config.toml
d_mlp = 512
activation = "geglu"
norm = "rmsnorm"
bias = "none"
init_std_o = 0.00928
Each number is 500 + 50 x the weight over the matrix's rms, rounded and kept within 0 to 999. Layers, rows and columns count from 0. Numbers have three digits each.

# layer 5 attention key, 192x192, rms 0.157, rows 172-191, columns 128-191
534440451459499522453484451561568497484465551498568446400443437527426501501521497467462413491494595579608526515491539568445491539489489482473439571522473590511525470536431481431520549526538501
517452629554451499459510567580422463390485494548505561521548452555448501504536556566573532557477518505501383495496498526503434492496528455444523468582530467527378473497583489447523606475464511
531487509516420537539529517509483453510525483509562584583508574619493452464534532603523427507606453499471537407502508449536411528532556459476444493535566494461505495467479488439439553507500487
524545492496461579537567484437597518555505454581502462447504443462540533462498470575433515408596513520495480458492494424530456511575591484503572508494512454533518594491538437532491520428350475
463528524467465470500577529434582496537487418434527588422499517487497555460463580519494486437445521494484424460550512367545574495507542618606530519578505524447478484538512584581492592370542559
450487383535455504468541571428508398470500494526478464555507487451458478473523441441500518454429416529440535439533555519614502444516390499559485421580526455529480525535402410527463531517550466
581412520524548465489513452369560482449433510547490626478422430474510516545464435437541488528475519457509485518479575502528435464558498492505562543530417498403415405537515482412576536516456501
558427498462502603546511501409527410454490518425496501379548426464610400470520524600460400483593561446446502450412547554496573502395552577452536529612498468448477487553553505591454630515436441
500445421453485426506501518449521550455463547380480509455490571438507341471536427586519581438595513495543446484613344548423524526492493442527436483523504500471521406492572507504465507538627487
572454447495534545503410525526514552537424485506477496534538399536576480499557370483500479408572585550404417379558405656492435518509515479526637516456420560512510417476428572348426616490419528
466373459586443495469497507569573584449501381599481468502536479501414556427474428545471434396541578397496547377518425462462444529488578560504430545577453535447438429642575593444398445491575568
408437672513592541515344598462491504505609548441398469543413512440442458452574563465360546450561393444539521536405513651540540460516390438495530594362459563463428477546377518609598602583481656
516547489469487553520524483494517448526552500561487611507515411449587479501521382501365536523418452531629500467515506547422568547532549477471561466482436606652602539529576445593425522589608466
484507491488631460393461502520463571378466424559525526432494566563479510454493533655474501569546556410451464370527560397348408465567509423615376501530463503422435579531556491607459506535501447
465562518436627458345565409470633386479481373564593425483551515367588469422464560490449445459528598582403584540472571443465445446479495518499590472411563379614529542564361433576449557364608618
478423614485582369554545497565469413505519563397523476472474366418539535388419461451538559510433441604506582572560537521560428461407545425459458439488578520441499408479491540463630544497447435
462551501535455491495443499562517432610491493445608515541594545547457506551598555517383494452451615411499488488531433437513536504496436511415545527495493491466515488571495504489491546515565538
434515524436487478439421466437507466468526461477657424488429498462573489452455440437446493398456523490423464518491525443501500578510481462499560387493376407474489412430611457344521590535508393
418510572469509468470551533421507498483441585459556477517327538607528417559517410489452461406441527528381462424334399429498517373606476511445530551445616477432500592502637581406477488461591530
420475376469490458570503479465545402447433416437492354358584489434443436556533438413548682448541567553398484554449522492488413520410354308475474598571534505574425550541498422513495508446461443
# layer 5 attention query, 192x192, rms 0.157, rows 173-191, columns 128-191
532523533561514554525461507610556460495507453486511488506583478566522458541450512594573531551534528506452456528505541540401438470442534482465611519495507462608446493509566521483535619535459577
484475442562462531531561441554521475579545456487628503520599536496537471419501384530535421458432518558523494431530509520522534471571482570477505501541443519551524552457499444458516581445552580
518455512456415527472482426437547412578535462509550496530506494448533451379482495509466528507529539537438528433496482455569542569559538449457513525506486522504493517487552458536514492355495526
500569482540452443500476537548571542503499532487506501495497487473482494457564586515388457489474417546485501579564462563507533506510554576632506544563498483383427481500444594454455595392542548
531550467511501482541439510481614454476475452529465481494553481522547522406535526539508512515457517507550475475499488486561544394471492508616523448595578456530447468472529465475405552377502426
502520559500484498494489448447540527504475532564476518473445446506489520477448471456547573520483619387552514541426621540495428461580431507479500609518403484369484465467519608470578543542450517
451425510453541616517390504441512398457455514514515455464471500436544411430479523505413401601507487472385474479485574595465538422442609569564561563598523489552483589608608500557503520488477373
399421410522558440497505489519506595496480529455488493521475529468449395504476448563497556406577451531597474437567335579472571567476464434496356471467438498511483398444581454478451433487578499
533489497537467527506392445579485529587418549505463493550442335518465482568514341538464460517527552579382467466589464672537435481560517485539577535437443459562561466432471605436470553558453537
467421453534467556502495498531559538459465380613388407552481511469347484386508425532439493423583521399478515429465474458470473551524481534522411546563451489476471467561559585501502387479566535
570402597475597574523328574524490571530525507436371485535476603431483445470508480450459433437541464470502517536465474583478541507535517497459597600416394628428505433547379476593559530602570575
488552477451479517497543492521490436503520480529439587430513434528565503549545373477371588504395525591586476498452559518427561495515528431508585453540429623605536565531552422527459471609622510
564505466478636441374525509560470484439458454506560471483563581555499546443564449638530557590517559464466445403507580401379465491552491383542492512545443509435347472456553462539505434532563429
489633589403533469373581414489565431482511422591525481502520522383559481440501529487448450461569570563445509481476571473454433532475442449488577479467527443587504578567339494551497519440571578
405487593443527428533630486543478414505522572450481551496444407453598609416389429448556550441366525528449587593536500572581430482423518473439453507456539479387514406557450556419619416531472512
599549524603499464505433515580535436564463527438646500476564543509484524570606547499420469470407581382512528539492406432483477527490593455417546508551535507466522394557522550521502542535591511
434515487506453448506500511477476452487504482499560409520409568430546520496399373502483488431427549543447447569504455492458551517498500438471579483524454500497548357414600507401528505560436424
493515562496494555462559498460527480516434600421532431459390474620477375488496396504482488444496544525437446366391398431468549405640516517469560554447611554452434475505589555514515495479601491
434564365492513492614468441525550391528465476509520336354604501454401442544491447419466688499506556565432532540447570514471435458461430364407444604585574506571439525545523430542483567505481462
# layer 5 attention value, 192x192, rms 0.202, rows 128-191, columns 128-191
471562422590429448428485548419539530495511572476468615457548535529519552500467554499485428590446531489455463625584506464470511547555480523486526567585530569462473560523495528523378496536504494
572526512577517501500514480471454465528472491372513546549552453460570534494393435585486562482371521510484452496501476409600528434519489595538536602532475403460482452427571428432524541408520477
545529533567449422457500509554549479448514561532529560530539555514573391548555491585527551468477541473475485460464449543440583451540454463483473415464469659569431476571538516579507434544542472
496506514515439482461518429440499556388565484474503437505500445552533492631442474514489432508478515535435608472508507579462585407424513478502532569423499543548540551512459483441536510541519418
544472522441470507580478564531470544442468522542509484508419508480640466557487507481500352450502542427443518489384461433501539492478585516568532576373423530478510512536520522512551497497444535
501548441528495569417453540426426341367548512467498505543514466463410490459558522459450510521388491518489578574552552491414496467451510546510466466512510539428430558535480443553470407555565519
414389499460449522457452551498503503472522570591520534540404451519455459555494485458533539564454446600501544538497501544552536561598410545463502491547486458465422452484549422535558465433485482
530482518445370488380454440577552647538417486489523512535542519585463519425574454571491453459453549400429407539515551505463473461487519539496489447559498587518510466499467571408498550496541495
491608415519484447427470472462546440504392460407560565435457467450534431541575444506542439365534497480510558520549540527549513487492522501512542514589562492579396443556483440537545541478464498
433435432553524522500525481478436563484549545577527390479498438530478513370568452505476535425423505440576477563480500447386404562400390516559501433445467388495476555494389470529492577642496476
524487515416594369523526499547420503450439458512513382534495383435382441474541559498467458474462485503526538576499502497593499458478524495439483507495415527511464478571555470500439592475510599
398449512459583558528478524587543541433501520571422603477414451489397497533510525589429436512598525550403520463465345562426404562509482504492486486630535535443490470528508556527465499507476480
496489492523509480435548490554530428520604414431452528456444491448552531424541480582353544549494417488511527528468470501444484603540472537527542512523507490572516553587460516507438565480538461
495431545534404478549608485608534541452524466544440547513436488507446504591515599571506512443534526529512450488472519532562510552524428520586447507397534529468563599526447535510488511608522572
576550463492447586515536469528421454579475466440460522408401424435492550536513505523387624507512576537537479523541437488536569505494564435388515471370464487475471496520442539539461474423560519
520512560472476562460550469388489578441489494550535482536400499620611429377526448511439523559654489494534557580567422483561340464503544387513511483508576566423511422492495494572500474516480489
560508471493579485459417497503579448452523462569476536498538469529489415483486501513454416413503476447433492396466511497582511500321577373533566455550553529492595539509474541476489547459504352
521545517457550623515473546478528490473456505539495503576467488469437535488472490474505533528525491394527511484505542535487517388462526459484501606534439511422514572501519569584469492515541511
662545418500475507511532480529496475603513540498472522479444559533417545608506500502534445519542468559460527507514467502548488477410536502468450553542545488565497514583530552491534471438447570
523494526473490537439484528446513602460543467526567446511530511423508493601500482475539527463503511595484515467560504480526518490493560586514503507445424473477521609567549507496619598458495607
486523540461523537570470520469562542546532504541430545415497534438421483462599392460513472378492515431602623534573451477567536498452498501412509493471521497413526519586484533448521607427489489
554480447560472416613437636552524559470460531512519479525541549451627521514501558465564539413477567488587501512517491512465505543428555503477494482573422389512513467489511517418476401431505348
570479498463473491498585514534432483472525479471413466388593490448475596498552513465617452530614571466602520494445531433522457556493527617464546470586576490511501447617460546509523500559498520
485531528359548497495551539492454491519462544392440520537471454451529422636460451447443634455402499482604490528473474421533524467469451458501483555521450535575641435486423507415618397533443468
452526557450540456579475565493481442517519433546491565521452451467512464524427453458486498464561471451442434577435546528471533473494507612465534458423590462545505524547470436526463437568504538
402511482543534517473645463494502577418461531412474509570560430497493566521463464548622546527506457514406525497458522572530442492456540396476425504499471468509531491552462568457531400463523517
455450616586572527403484494562473505498389520582470553452463497471415500536581537538453477549532418502522483488515585465393434445501593476521442552454540474462443466572529446534522428567556484
548491552506514510461431389452566484614472432420412450537549474485498544501499508465508507456564502560377509591383487488532455461458432476473455370438523526478559536457384475551527488508530563
491449624455439424531477512511611524443583542424516448469492588480479458491583621522543529598449503447465587502527434609475392535537570518511410593406579467479435512383581463509495505496488496
457539536415603413537503562488486536536524428464528419379497491446490463476441556517557535515436537555558539515446502496613487510406551469422453544596428605552456504462504470510437524471515489
569523517519577461419544570469493460412475445490453536565457453547581526518531416506561419461523525488428444497483483513542483442526519578457447526438538422516505473621384463475377455475421506
511545623627502402628460488483491584493464544514522480518472493452498541524514519438529495559363518429462545473489453512559491557429517568471574440502498533565458476579435479505523476471494523
474483497464481514468492557551484488478481578459626498519485466503573429474467407529414559534508414526564531516486540580478420547502517535519428553530500589524442513519509511509620475497537525
563503474582548613508535420583488623514533429502525548477513515462534504503517459519456568587500519497514459493509553554446484484576451515532401487519498452460437544598490476506531517508488554
473527372499499456577567489524490491467503399502589495471536489482560566519615406519426485551577565514506545469430490499439442443541494559483436406533504535518575520441512485595490516607590489
421485532483356564438455486486459513525485551525522510563577492462505397592601467537474547487464571553457404464583564450489515517546535461510484511507500367521488535477452553546363529496483522
543593613480540516443522522657428457545413480451478481631430478523525541492473512531527501542510444439507519478521446480517549457505596482480476583442546521495479499477490562517409522474466460
473475578518518460494472466506452552530457413459487539569572529426450434521459422494369503523459482420523421395440494479529512515486489523547545550546503514364537571610474465450479505523479541
506495624443539547531539504476532428584549573487399487476452453479467553598539489486396489556462478553392525590536535546411473418561483547524574577514472539569572561550452563456441497503506479
507527514470552615424486471485550479473584488435434514518471428465499449475527484573511453496566598512539522518460458501515432571531547451475438533455509432497499548540551424560566545536439383
494472510494487467536491487565486432472495529420470462465536490611450479534543488517464455473595481411563543500452523504478530456401427538434497550452560499443536492528495420395387534435433402
500440466499536494520555500525385461478511538539503481468453460507563570517450540482472471463495559453485478465498541542504517450553526534529510468581491606407558455492599487519526556512475451
549485411490530517511566542506457543498542471447466502487452565459593486420527535444529430542490549470572420509501537565497481413371494548440592483474484504506548505461425414430534497470488490
534495529539464495488524548389454437466479436536493442474555508503473535462413489574484522482499509448531520490505529424430500559477535481419497586476612513527503494394457538450487441494426508
517501555515464538509512610484473436440498456392488417525529518466488412511485472478445483536512452518518426467571454580518580520608499636600555548504508537491530464500517545472492471427452573
484438536378471489517454520371407483572524508429559555454598521579494500475517543616437502494600558573542442489548447598555457531504479546372470518485457460517469477540499426506477468437473487
475586503556499523512533466516443464444481543533493420451483506499506463573569631472441533558500470470472414517529451450467502515613494460536527488562554434485446483532472531550493588478489455
371555446474559476473392528552540404501444544463376536459467408499540541509479519559500514452475497507411470587557480509564472474540494423442453429513475381464481468584495525393540491477550510
554492503503482449543560449540480512408575548413563498462530438585477489557447498527523439477416529514569490536534473446496472578461506491486498526560522492497485510503511528490497433560505599
482469521556496483554520512441438553470564408524466501490537456521503487526559481552522496423500542440570553497483337467339494494601445488438538393444500530426476504474446480577457359445611464
469582471569458428504548439504500522497565442560473483512562534506536473421538462471499458503482467546509419568505583509420594465473449474466461457541602523552551554418554464497547608426489470
497483544489489514506536577524454570542491516471484431478427534538527596444521499549521509480502458507481546524585598499492446423511483531441521417615512533498519506486408504393515491577560538
417471526466456529458503504514451540518469452538504555389508442554453359432647542517517559576423493438425627481413576492560528483495525463564402451507512547506479457463652479388477394595489475
370513499468442365423538618549464454524454559502490495519608496514465583512500594540452422421462449490497474638545465502563489433493476568419440510446520483481559430515514520539451572623535469
479463561558645428411419486435523526523457547425466439504469551525550527565552557492491430494475549514553449470459483579480574458494611496454573477569490455472589529454449520532529451564522505
518502483435505511521531559461603497509491500453484547455504507484553485481532530472458474481481559556525501470500543499518494438498480509483482474454512499555501559584606561579509475508510497
521514485432533447486472317533541486546404479622459483451506578508453542450570467508574526525501407482618437478534511575495414454448459507508505488495559483463508454499552528544441487476469502
506412504588473484484407407444510489679421491547574475453363521541596484524479506623406496520457539402545545535539502482509520448415560509465399477546476514521542551519527454529551509415473518
510446525417536498487578518600569459432510558483496514446486518440512572582611479464575505483437477441519474527365490456409447486431501490528423490514572423488446531450522496592502544454567560
536529491447514415530589514467471514489507496437547497482434523528516442484517505525603551459481505489389493494524501413465515457482536471515489508510536492494437497525442479504545442466553438
465502514528529459495469498484549506569500506495575540520564581425564489478498506461610486565449526537551383477531465453605531524531562530583518601452537591479511415571396473449474465589501573
568550432499499559608582541438514427431506542555465555506572445515488548475466467502503449470550428502588447587503523489510508503489548516505413577526423546501509494447557461463478518523529562
493483567482540517470541384492492560533518593431510528466543560529500563511524539442594561520513476506453534483490474487526412493455456563457529505453472558366536573474628465454517526527562537
435483474489498534434413489414426511478544464473535563569576525495488585533463445569496562523469568478489509444625524487416587560409444608519435537500415611533567485538547460523574524397522510
# layer 5 attention output (transposed), 192x192, rms 0.191, rows 128-191, columns 128-191
507410601401591567522496454522483489480455470540540404568494475468494444483529437508516583393556480546563519402433505605545488487457498519517502479410490404536507437464520509518605494541587531
390461541402458481558444553555566497507464478574458493441443582571430421581524497382553489482601461531511589511511531615433544559476470498451445430490524556598568535589439643556475478555533512
481477526419508543553446429466449510539469439446440465490467463457482606417504510368497462521449462478544537561588566554550402540448534488527507564542502343449602518443477459391518587434414548
523506485527565584516500526591484437566436503507528547500457548450535525397543534539509602516552499489588429537541488402560481603575504447496487463557482428454447466504485488523435482406459577
477534502532548463463508419508547443524531509470536540471585488470416531453473484495489622518499471601556522527607508567544477515481388538462491461588560503547487501447445487406442518483577489
449450581477489407549582456518546649622464528505480482529537561536558471571459493556541507459543486424491418443445473547528492526508512405425490491500575472579554487479510529499554590476459529
569566482532565463516538459504503509557495515427504457501566516583481553447471529568408451446535599384483451423547508455457490478402598516513499484468546533549612521531464612472439506567541527
463473488502634484562532550432483362476593553529485523463470478438528461577404538406502555516501470524574595474516466472537538528518538445474492524446484398519453528470527457571507468514513473
525407552495539567548494519541508549494593535591445439544605540532499599517433536458494546626517540505492470522445477460470507514481492519464495523397469473469585531429511495493461452526566464
524543568468499436504525529416641434513505466439498579518517557436503506610475568479464435549554480503438529458567600529561576419601604525433464517525543553481513464523612516472502444372544543
521524512562461638454497510484586510514482534510556628424575570526634577493488473489546527531487526487484425456501499485447554515484480598553573502535608471541539498483445565475576410519491414
624575480531471475474542478392518431516492485464530405516567521554592490469517485430529594488403483442609479547496607421566538462492476495442466494464516537500528556451494440490521515546480530
502527541504502522567491483447517535462443590564546477526541511577448485541456547451610429516510586516487446484551542437579492369452504428458433508465583488473471444453539521507559469542453557
497556511465593507443422521386463484514466509447538485482521464514551475394510455432427502583475510470488568496518531452445450481441578433409526491583496439506481412504543446537526491455512418
369455517439532455479516530509546583412530492530519460568549514551524432468505502519608415529531411447452519467499566497505472476522503519527472559609557533544526562481503479468525502519446496
544491485510505436496503538578518413518554463455471469480557550442412595610448573494535461462357515505462477413435607515471665495498491564530425505518416420557435589521485523451508494503555496
405480549510408538570583519524449571584463513421485506482466530482460549552526526507564514569459514591581499589480483491434484500623419593427473498436451511440406476488475475524547465499487594
476400486532506404456533509539471516544547451511562498464506464525585429521539506584472495453419505597470494542521489451517554631548427524575508373489540459577424439465469435400546517478484512
372429570472569498460512521490510470400521454524507460539524448471575480447466439498462561488482569453582460477503529506533481517611460533505543433475437525474508507426464460443483540583539442
490488486513556463522504500506463416557466539452443537490467532552501526434477490559421458535478477403549456545461469575467482505519488399499485537552593491492494358448448477489352395577541420
515457495526437482403550456529453522450489521415544470567499471581626524526414570509480499591537474575414408480434556447417448485543565489541451529521480508561458443475576514571459449589444503
437535594384496631403560342460499388544503486453423524502490448556387452488491430529502497570538479489401513458481494481553500451603493554531558556459561628481495559535473556598497585568518578
414499462523512531603386487431550536542457478533502550556449491524539385449515460513365537470430445538455467485561443599471519466501526427550467525420445565521493539409512458516463508417490481
445465459569493484463437476516572531513502483624521443485463534546448543335551568569543388546596536494441470502543530593508500524540534584521521471462591471424383585494601430624400556498591510
534468458532486534403562415527504548489455601489583416485542569528410501440567519516521519532416567570535512407542430421486468517539495394492455557596415540465461505432546500473498550445498426
623532496445463450507412583525524431569542469562547520423409576507487420471552531504413438487437536535566487533521439475435564526528518569509626506463531519467472472467538452543509551543449458
523493407426457438561497538413478519487594494441529465533519461536567480503453485477520508550456544492462530515473403518589570599520409546520517405523486511520562585478488580528480548499460493
459542435491489453537548612534482563410491509528510538475436500517514460510493515600496503546422476450552497368588526482441519533544594523514527582556453481500451467581618543483447530573484437
484592389559596546450515447427420465497444476580467575507502454518535587478472378486473432422510491528478411491434534347489590439463450498490530364543429570519561515653442524532453502539402498
520496498547438605452516492507460503519484538528489569583541523539477454551558438496447403462561457450440457501513489532422510437589515522543530469406576420433581448551518552462488496557437493
425475496462445515567452381544513513579496558489483499517515559496456474477499529483472558558451482484574556498509490506429516516419483433556550476567495527441502500416592497507631518512607447
525429427371501509371545506500525405513518446496539489451559505492521403448495473536457475434592526551534457527485571490467530469541457439476482567555473452441509510446575506473497548494471485
492522477566488481538471432401501552504536412589381493520515495508441565517528606495540421495478530433435423457530494427526604413533510481514576429500506437500559507541478498462415496531464501
443502557435423425460444540408532441519453534486488351549471502497437515532504564457520430458481511484478522515508464407503530520421542490494608559441559550512552533415516557515476468555510466
550453628492482557431429501506532545511509589526397505543493503538470458520409662488568478462406398541463470538594515471557529520428520485534552578472505450497437502531490516467507482423382521
566467471556600441510535497481551504440530472477479538483470535517465583393395541443502482496607436420553597526446413502546485502461439525530515479501476600499501439504531489415599484499496494
425394408489464454604457463324543511463568521554497524373569572452467501543568551436476453484476582584477473543480568498575508532486425496530540427515459448556537482524484414477621429497479497
550502407506519512509478558511544429511556569519464488438437440533546557473533609511649512474545538578485573614563455551468558454528514498502472484446515447660432472412548571564440474499532483
525543416571446442491441519527445569443442454534601476530551552516501451392439509506589519463528545466588535493516411516575543543418518489548452416519527449470434439495548492555559532488485511
519466506579429386588519585509452542536495518592571493472530506567489566547490526465508552554443399473501524556542573469487541463467472482549539477522466502449474434458456547413435501443532637
445538507509508552466512489437498486528491445534548579513428494367577537495422458485533566508449537597462454491507455452494492532515581452465528430510428541553486460499512524591573491485540585
474517518509498488466445483455584580559485499478479514519527504486412428489507453487496543554486374537495510476562414479455493486434457480453476501400519375611411523542428498511500468481606600
462453570532453471522428445500525449444443470538585500452630419523418555555482452565454592461506477535460562536485455398494537571578532439520432471495481506481452514511561580509486489513491490
457474462444535520539414433613517559525522581417507540530425464510517469534583516445504499510502496550491490491542475558573562476502484560602570423497389496486516480565509520560508540569582518
446546471502533492500495406552511474520527540570521562442489522540518588505489474478571540461455554465480546482435519423485450451361469337378455504502448482558511503491496422449456520528564420
484566502563498526476554491654579477441449465548469498538469457458530509531488462427604521497454510443486531493475561438486609474536506463576521484522521516491533537466506593531527532505527493
604416528467504413494514568509475588552533486453503567516541442500492551381515409548558448463486522551490545509455614538545543527363550535498477478408439549545500505476551401457507425505535525
644470532515496528501572498506491564489472467550577476583512621473405497495530468447407479563511504540544502435433506545522548513464551532553513516519526573584484547434479471618447485530444488
431421531517568531455506537491529506551439446554521517507487543488519565522594470488456524540564456461427499469437549518472518451520451567506555458461482496505530523509500446525463547431504391
583519524482489544464471515593548434495440577496544480452480510484516566488401531444430497599499417579457449532492633577616517498404578550586480561547595448538520491589551515459554598568394527
530418519443492604497495627527528582495446558474520505559414489525461520571501522583475527457499485414459584459570425497540443540515528507553517527434386481405482427576483534530461411581508519
512491437527509478470493442487551409433537507487532531499559472487472456550479519400474418508472493521529482526491435516537538629487525527585494581432478475514503506536557436604547524427371460
554457509541507499531543477506562460538567514501523490583491525464581602547346503461468429455557523577577431517587394514478451521530488570429541546518491416497481521479378480642532588395550524
653482505538535613581517359473544579445576479559477460449501494498459462496506393463520540562500589537518558423446588460426510549512524441533541521526482531536411558470473483473512443424493508
446546444476373542572609507535481481439566407592514517487503437518449467425496436441536500493506440436467556512481501474495430550539412487508373500449499503514400421534532415461459522490477475
505524508596519498487447435501367523497535519523544435600458481541480471470483548478540578501513417456427485496528449527514430571492510480531525538536509531403504430441424513445536509523510498
456437504562508570496538680547438511456593500429570459552506461499531428498380515527428504488507572507408535492457456484516566520550527461487443502528458506552485529532440442431541538512519515
477570461410538569517548586521473553368584486462453480553600469504455500416497467419574534472524468618463522431461503446519455547548496494550649577443510476535499419502464561471516547574496483
505501491591474530482429452400479520552519500553472505481477435565473443476392536568455474488538506611486524485628488548605541539563478501470576470463427572478572464574478531396476489552384433
432489522563503544466408494512509520464549503492417517534586467456483654426458522445437475535528473530603516506458501573515498499521503560477528460464472511468591481479545492440422559586451524
555501493487420557490498535553471458418454524459480473493443440559463524513488453510405502406576487541444582505476534561432460431461446470433512418562505445545500593445571495577510586413498435
383487585490490429382439474539474533561505476399536470541452554465495489530526438458505513525516585494413548381511479517486488453536464451521621492490562486499481498554453570536517496469460454
507486456528525492541447635520527473491495452569477477512483457461511453500516466555403490529451544510582521568505492541478586532489514449485498522552541433578448398490394473533493506489506440
557530500529513475542574544536555467559471536544489447417438496537436466459521558404528490460527470582522501560345466481576413467591520439534541514492578383478439513438480496477466501559488495
# layer 5 MLP gate, 512x192, rms 0.186, rows 0-15, columns 128-191
503538418542556549510514509539522477480568611400403566497494517464480444452586466418483563483443481486464443542470502563420408451494521538464388452536511571567511534457560455407487534479527410
435598420578524465578434463476545435553537456528534529538439443538502479410487513489520470469429540528516483557441522517512421514494460477552518522437511441539459433467488603429500565510468539
447557416454446520410375458466450513547548525491539486527451588473487533426533440487564492532491510446539433520393533528507440455602485459459653556594411487408427468401490444473476447492392422
424503563477546540539600496515573511496477439549498468519460534541475498547440441552566528527438479505441611483521482510487450624549512431516449447377477526459505594566427504521509467586451563
567596470454507452497520423508457479580550455593534509453531490543551448582474539476458487475573486503522431519499488446506423489567482565449446542485444422559556584443500483487490470513528552
533490526616490444443435527582579511416538599461454515410525475542500517470432411458462517517478553446477555492456438511551512480428491478573528494461480484575487470525534487456602484538457463
499455530555421570554510462554481498434493540472373583526457525549418416587531552515559489482569536479497468488435475517392465504547501562564566569474493593539555418490501526481497500497441439
487550422535517552487441558525518521561439518517446370487495544435520455529435492501487508482615551503421482563494504522463455566484550499534468548503481464485443543519556555437558447470448521
479469553432498471512474523459523465451491458522383566572514484443502371495517552452500527507545520460508535454468576464566462546409512449485425540458566476457511411559474448518479407577574478
500578578505455553433460479502507554493492482529448454433528557431494530565401455572556532521530564442538457503589490543464473539438489456456554527513497430456524533466496468440466469463528551
470494504498521549514474555490464555554537512517492532445512454494399507464527496487383483567529543471471473447544503580473490428476523440508506559452499477508585402499515570496509502450520531
516531489566486502608488424556511484486578474478566485504540563497407447531601522514507449467403516529455471563435536496390407497557470525519512470437458480532488493587589573526579454572553427
459544390536451404524506454478468425523550493463500586543434536556506428438523444535462461442476541502421541457614497524385425484552448422474462483409525546431594539536516507489460478517508526
570498468509548578488511537507558585560507492434449573500513453474479494465454433480561501418528453496546471448466446542425414508591506467541518435537531495501479521441533384491452459464599507
437450492498499543524652477480547444478412461500539404488548500482549561482459440399503488448459590437492431482441426492536485497562554557480407558447521450488497446618430483477503573491499488
461518405498340471494425468408587488467437492492484488533555460418470428398498448499465400486424500583469485527496589585488443549524531427491497484578485554454446500428518489531535524463509461
# layer 5 MLP up, 512x192, rms 0.201, rows 0-15, columns 128-191
456569446530502360537517583539463517476559566496347554540584554516486519602488562496539421467530540475446527482442553545416489578492539513538516433436467433410492454537515472505496402553524598
501459529560482516478403367414470524507512475496505496569515493490547431462539548445477505612449565517510504478565508477527515512497458467528619497431480490484530514440518475448455422555473470
533549580451557519384469546406519488390442443535449501558508398270623457454514464543422525550562511517510426490442587382577493473521516517573530522550529461530511628472610490472554555348400496
492517574399516459531534455496523559476536469513441561556534420530568506553417481470596488378417458456541513505549534507454431486528458517466440488473466533487539609486510450543406477471503490
438557521439457517539614411557461478556489505447440483491481575533558541424554519470577520496509468482487543457481537474478555506490549530527484478473451543516564534437545516501512509466480455
488487458498450491409498445553471577513582607468470410519580528494443383506460496464513481557565452608614581554528498568473440411436497430568435524450537537467567496446473469480561507556487543
531508471528566534489499473463616527420499476499469598564560472485456484487549525498532480566478451438590481462521415413467420576488485560489545578518494579615520525534510538521466527576476507
445418543484390584517500507507513480486518548468443426590504513515475522423511557478501444560453435509562494521512507500367521621432465536473492547443508501436521468548458476488591524475560442
534448526506643540528438475575349508539525453570399605432510459476517477462472451533521568452453503487524548472573486547509515456443443511489465543547529494416428533476539471592452521512457516
434590428554552533485494480447507531484469508507443478438469461555494440521528474441406500507481458351451579473527506489480461471556482434455491501564541511391526478501492608467528515493514487
564517439510548515507443559433488607537533453505466470466537466473479557542466551483472489459475454517563473511389481485596484491557517472509510584542501533454527395469528450494525487429493515
484533591503420551557472524462514491427570528514488450443490517455573400476506540506584373526491487466453514429496430560495543546539445455545586507505597582461602557550550471448457434476480435
520539473600528513517416566524614529489507460554475479474379471453350496494523520540465489507524462524437561423467476526528527543499405472519508501496447521574473576518464479444462514474358468
427491533468439435443512438437432447446484531487470586530504479502416485494612614529463502433505477522491477419472540508504552414469476434514470496515474503466520512467448429505473597498546455
479517497499550530486436451455585541473455553470404471472483448504433521490535461493555420544499456504368520473453537486531427509473486499475498482429476511506541526460509547463485470510542561
514511489406462440571557545627531418510548584469464515561539569475533524606623467448535436414544484517566464437601557512460481454423462530564503505539615584550510466370562516523507504534545501
# layer 5 MLP down (transposed), 512x192, rms 0.118, rows 0-14, columns 128-191
533448601454539537382521545515468511436451517576533596411502485534431561568512518533517454490467425487452542463545444502547510522593481486555460466600487454462597547529458492537537546466438530
516519507443512477555497615525463480491397604519518557464499560466446491513543488610457457499548526594560609523503481467437564575496522423458525411628529485564464603490467466559505492478548433
445481539497480553444526579496487539479539432483478423559489530488401566575619556449517454501486482488457505491367537430400532527519465330571527500544523514409499471427530449529436508567494428
473494504570538572568390535509410448489493563485470612444481468468460459456550468408489456569525519561589495471377447465509526471500507561515566466493499547545540428469540419509529526467437557
519414483511563499542471514376482535473456526540487596470445498456495432506487582466447517545499525432478480482511459565488456462535543483483471478527498451529421593465468462501553565531554518
442568466571594533545478588581567501526468431575518429583559460537504577498537538518482474555411473450510459528414463501518540629503558471458567446458514468568533490544492559526495482472520528
514486520482562448455440547467465413499581547480579518484372520521474544504482466454501466485467545470406464529426550513499529471604545445525545468553523417401478530451537464460544510492496541
534483443464391480507394502456517512536497421527559468520431502461523528424568549474554451455449471562456515538596492420457512550495544464530514653587520504532517587548487464564550453489453603
538513585388417591536477468573569522546555490495488527533527585514430505432507523513486533480586485523472465525415519534549483456483449479572502404488596510489492465515445488481420456554484424
541470450550483558487492406462476508526505541481513607545485550530501602426534544446512413553528547549556506502444489444499475475510471536576610484467420471531498428540477546478532519454491525
484473532546506476495594471543558415407478543487494511507409503577488500475458510534472476498530549433455479538617490477427421504501508514489422408530502448516540609469445491542520498582512455
515458473549529522506497480560514530543508507444524523526493511485509460400458489544484558467475539565493519434456446475569466441450502598385520532496568557382470493478524592562548557520576529
596535454413597551591633579501470583709434503453542483455522532521441509469572562415511516505568448474497450541520523432521487478540518482578472470438512518462556436463572571580498565437530541
548457422554391461570520461504480427545476469496513547548510502400437494444454480496574508529550500478446488476584535432529500592502547490475469534444484500550507446563379505486501626473481514
549480568509520530444519540518445507450509502430506435573550518464623519512516443447508571430457511549502462549565438453558587449484521464495477545550523457475383431569489517510529450439465449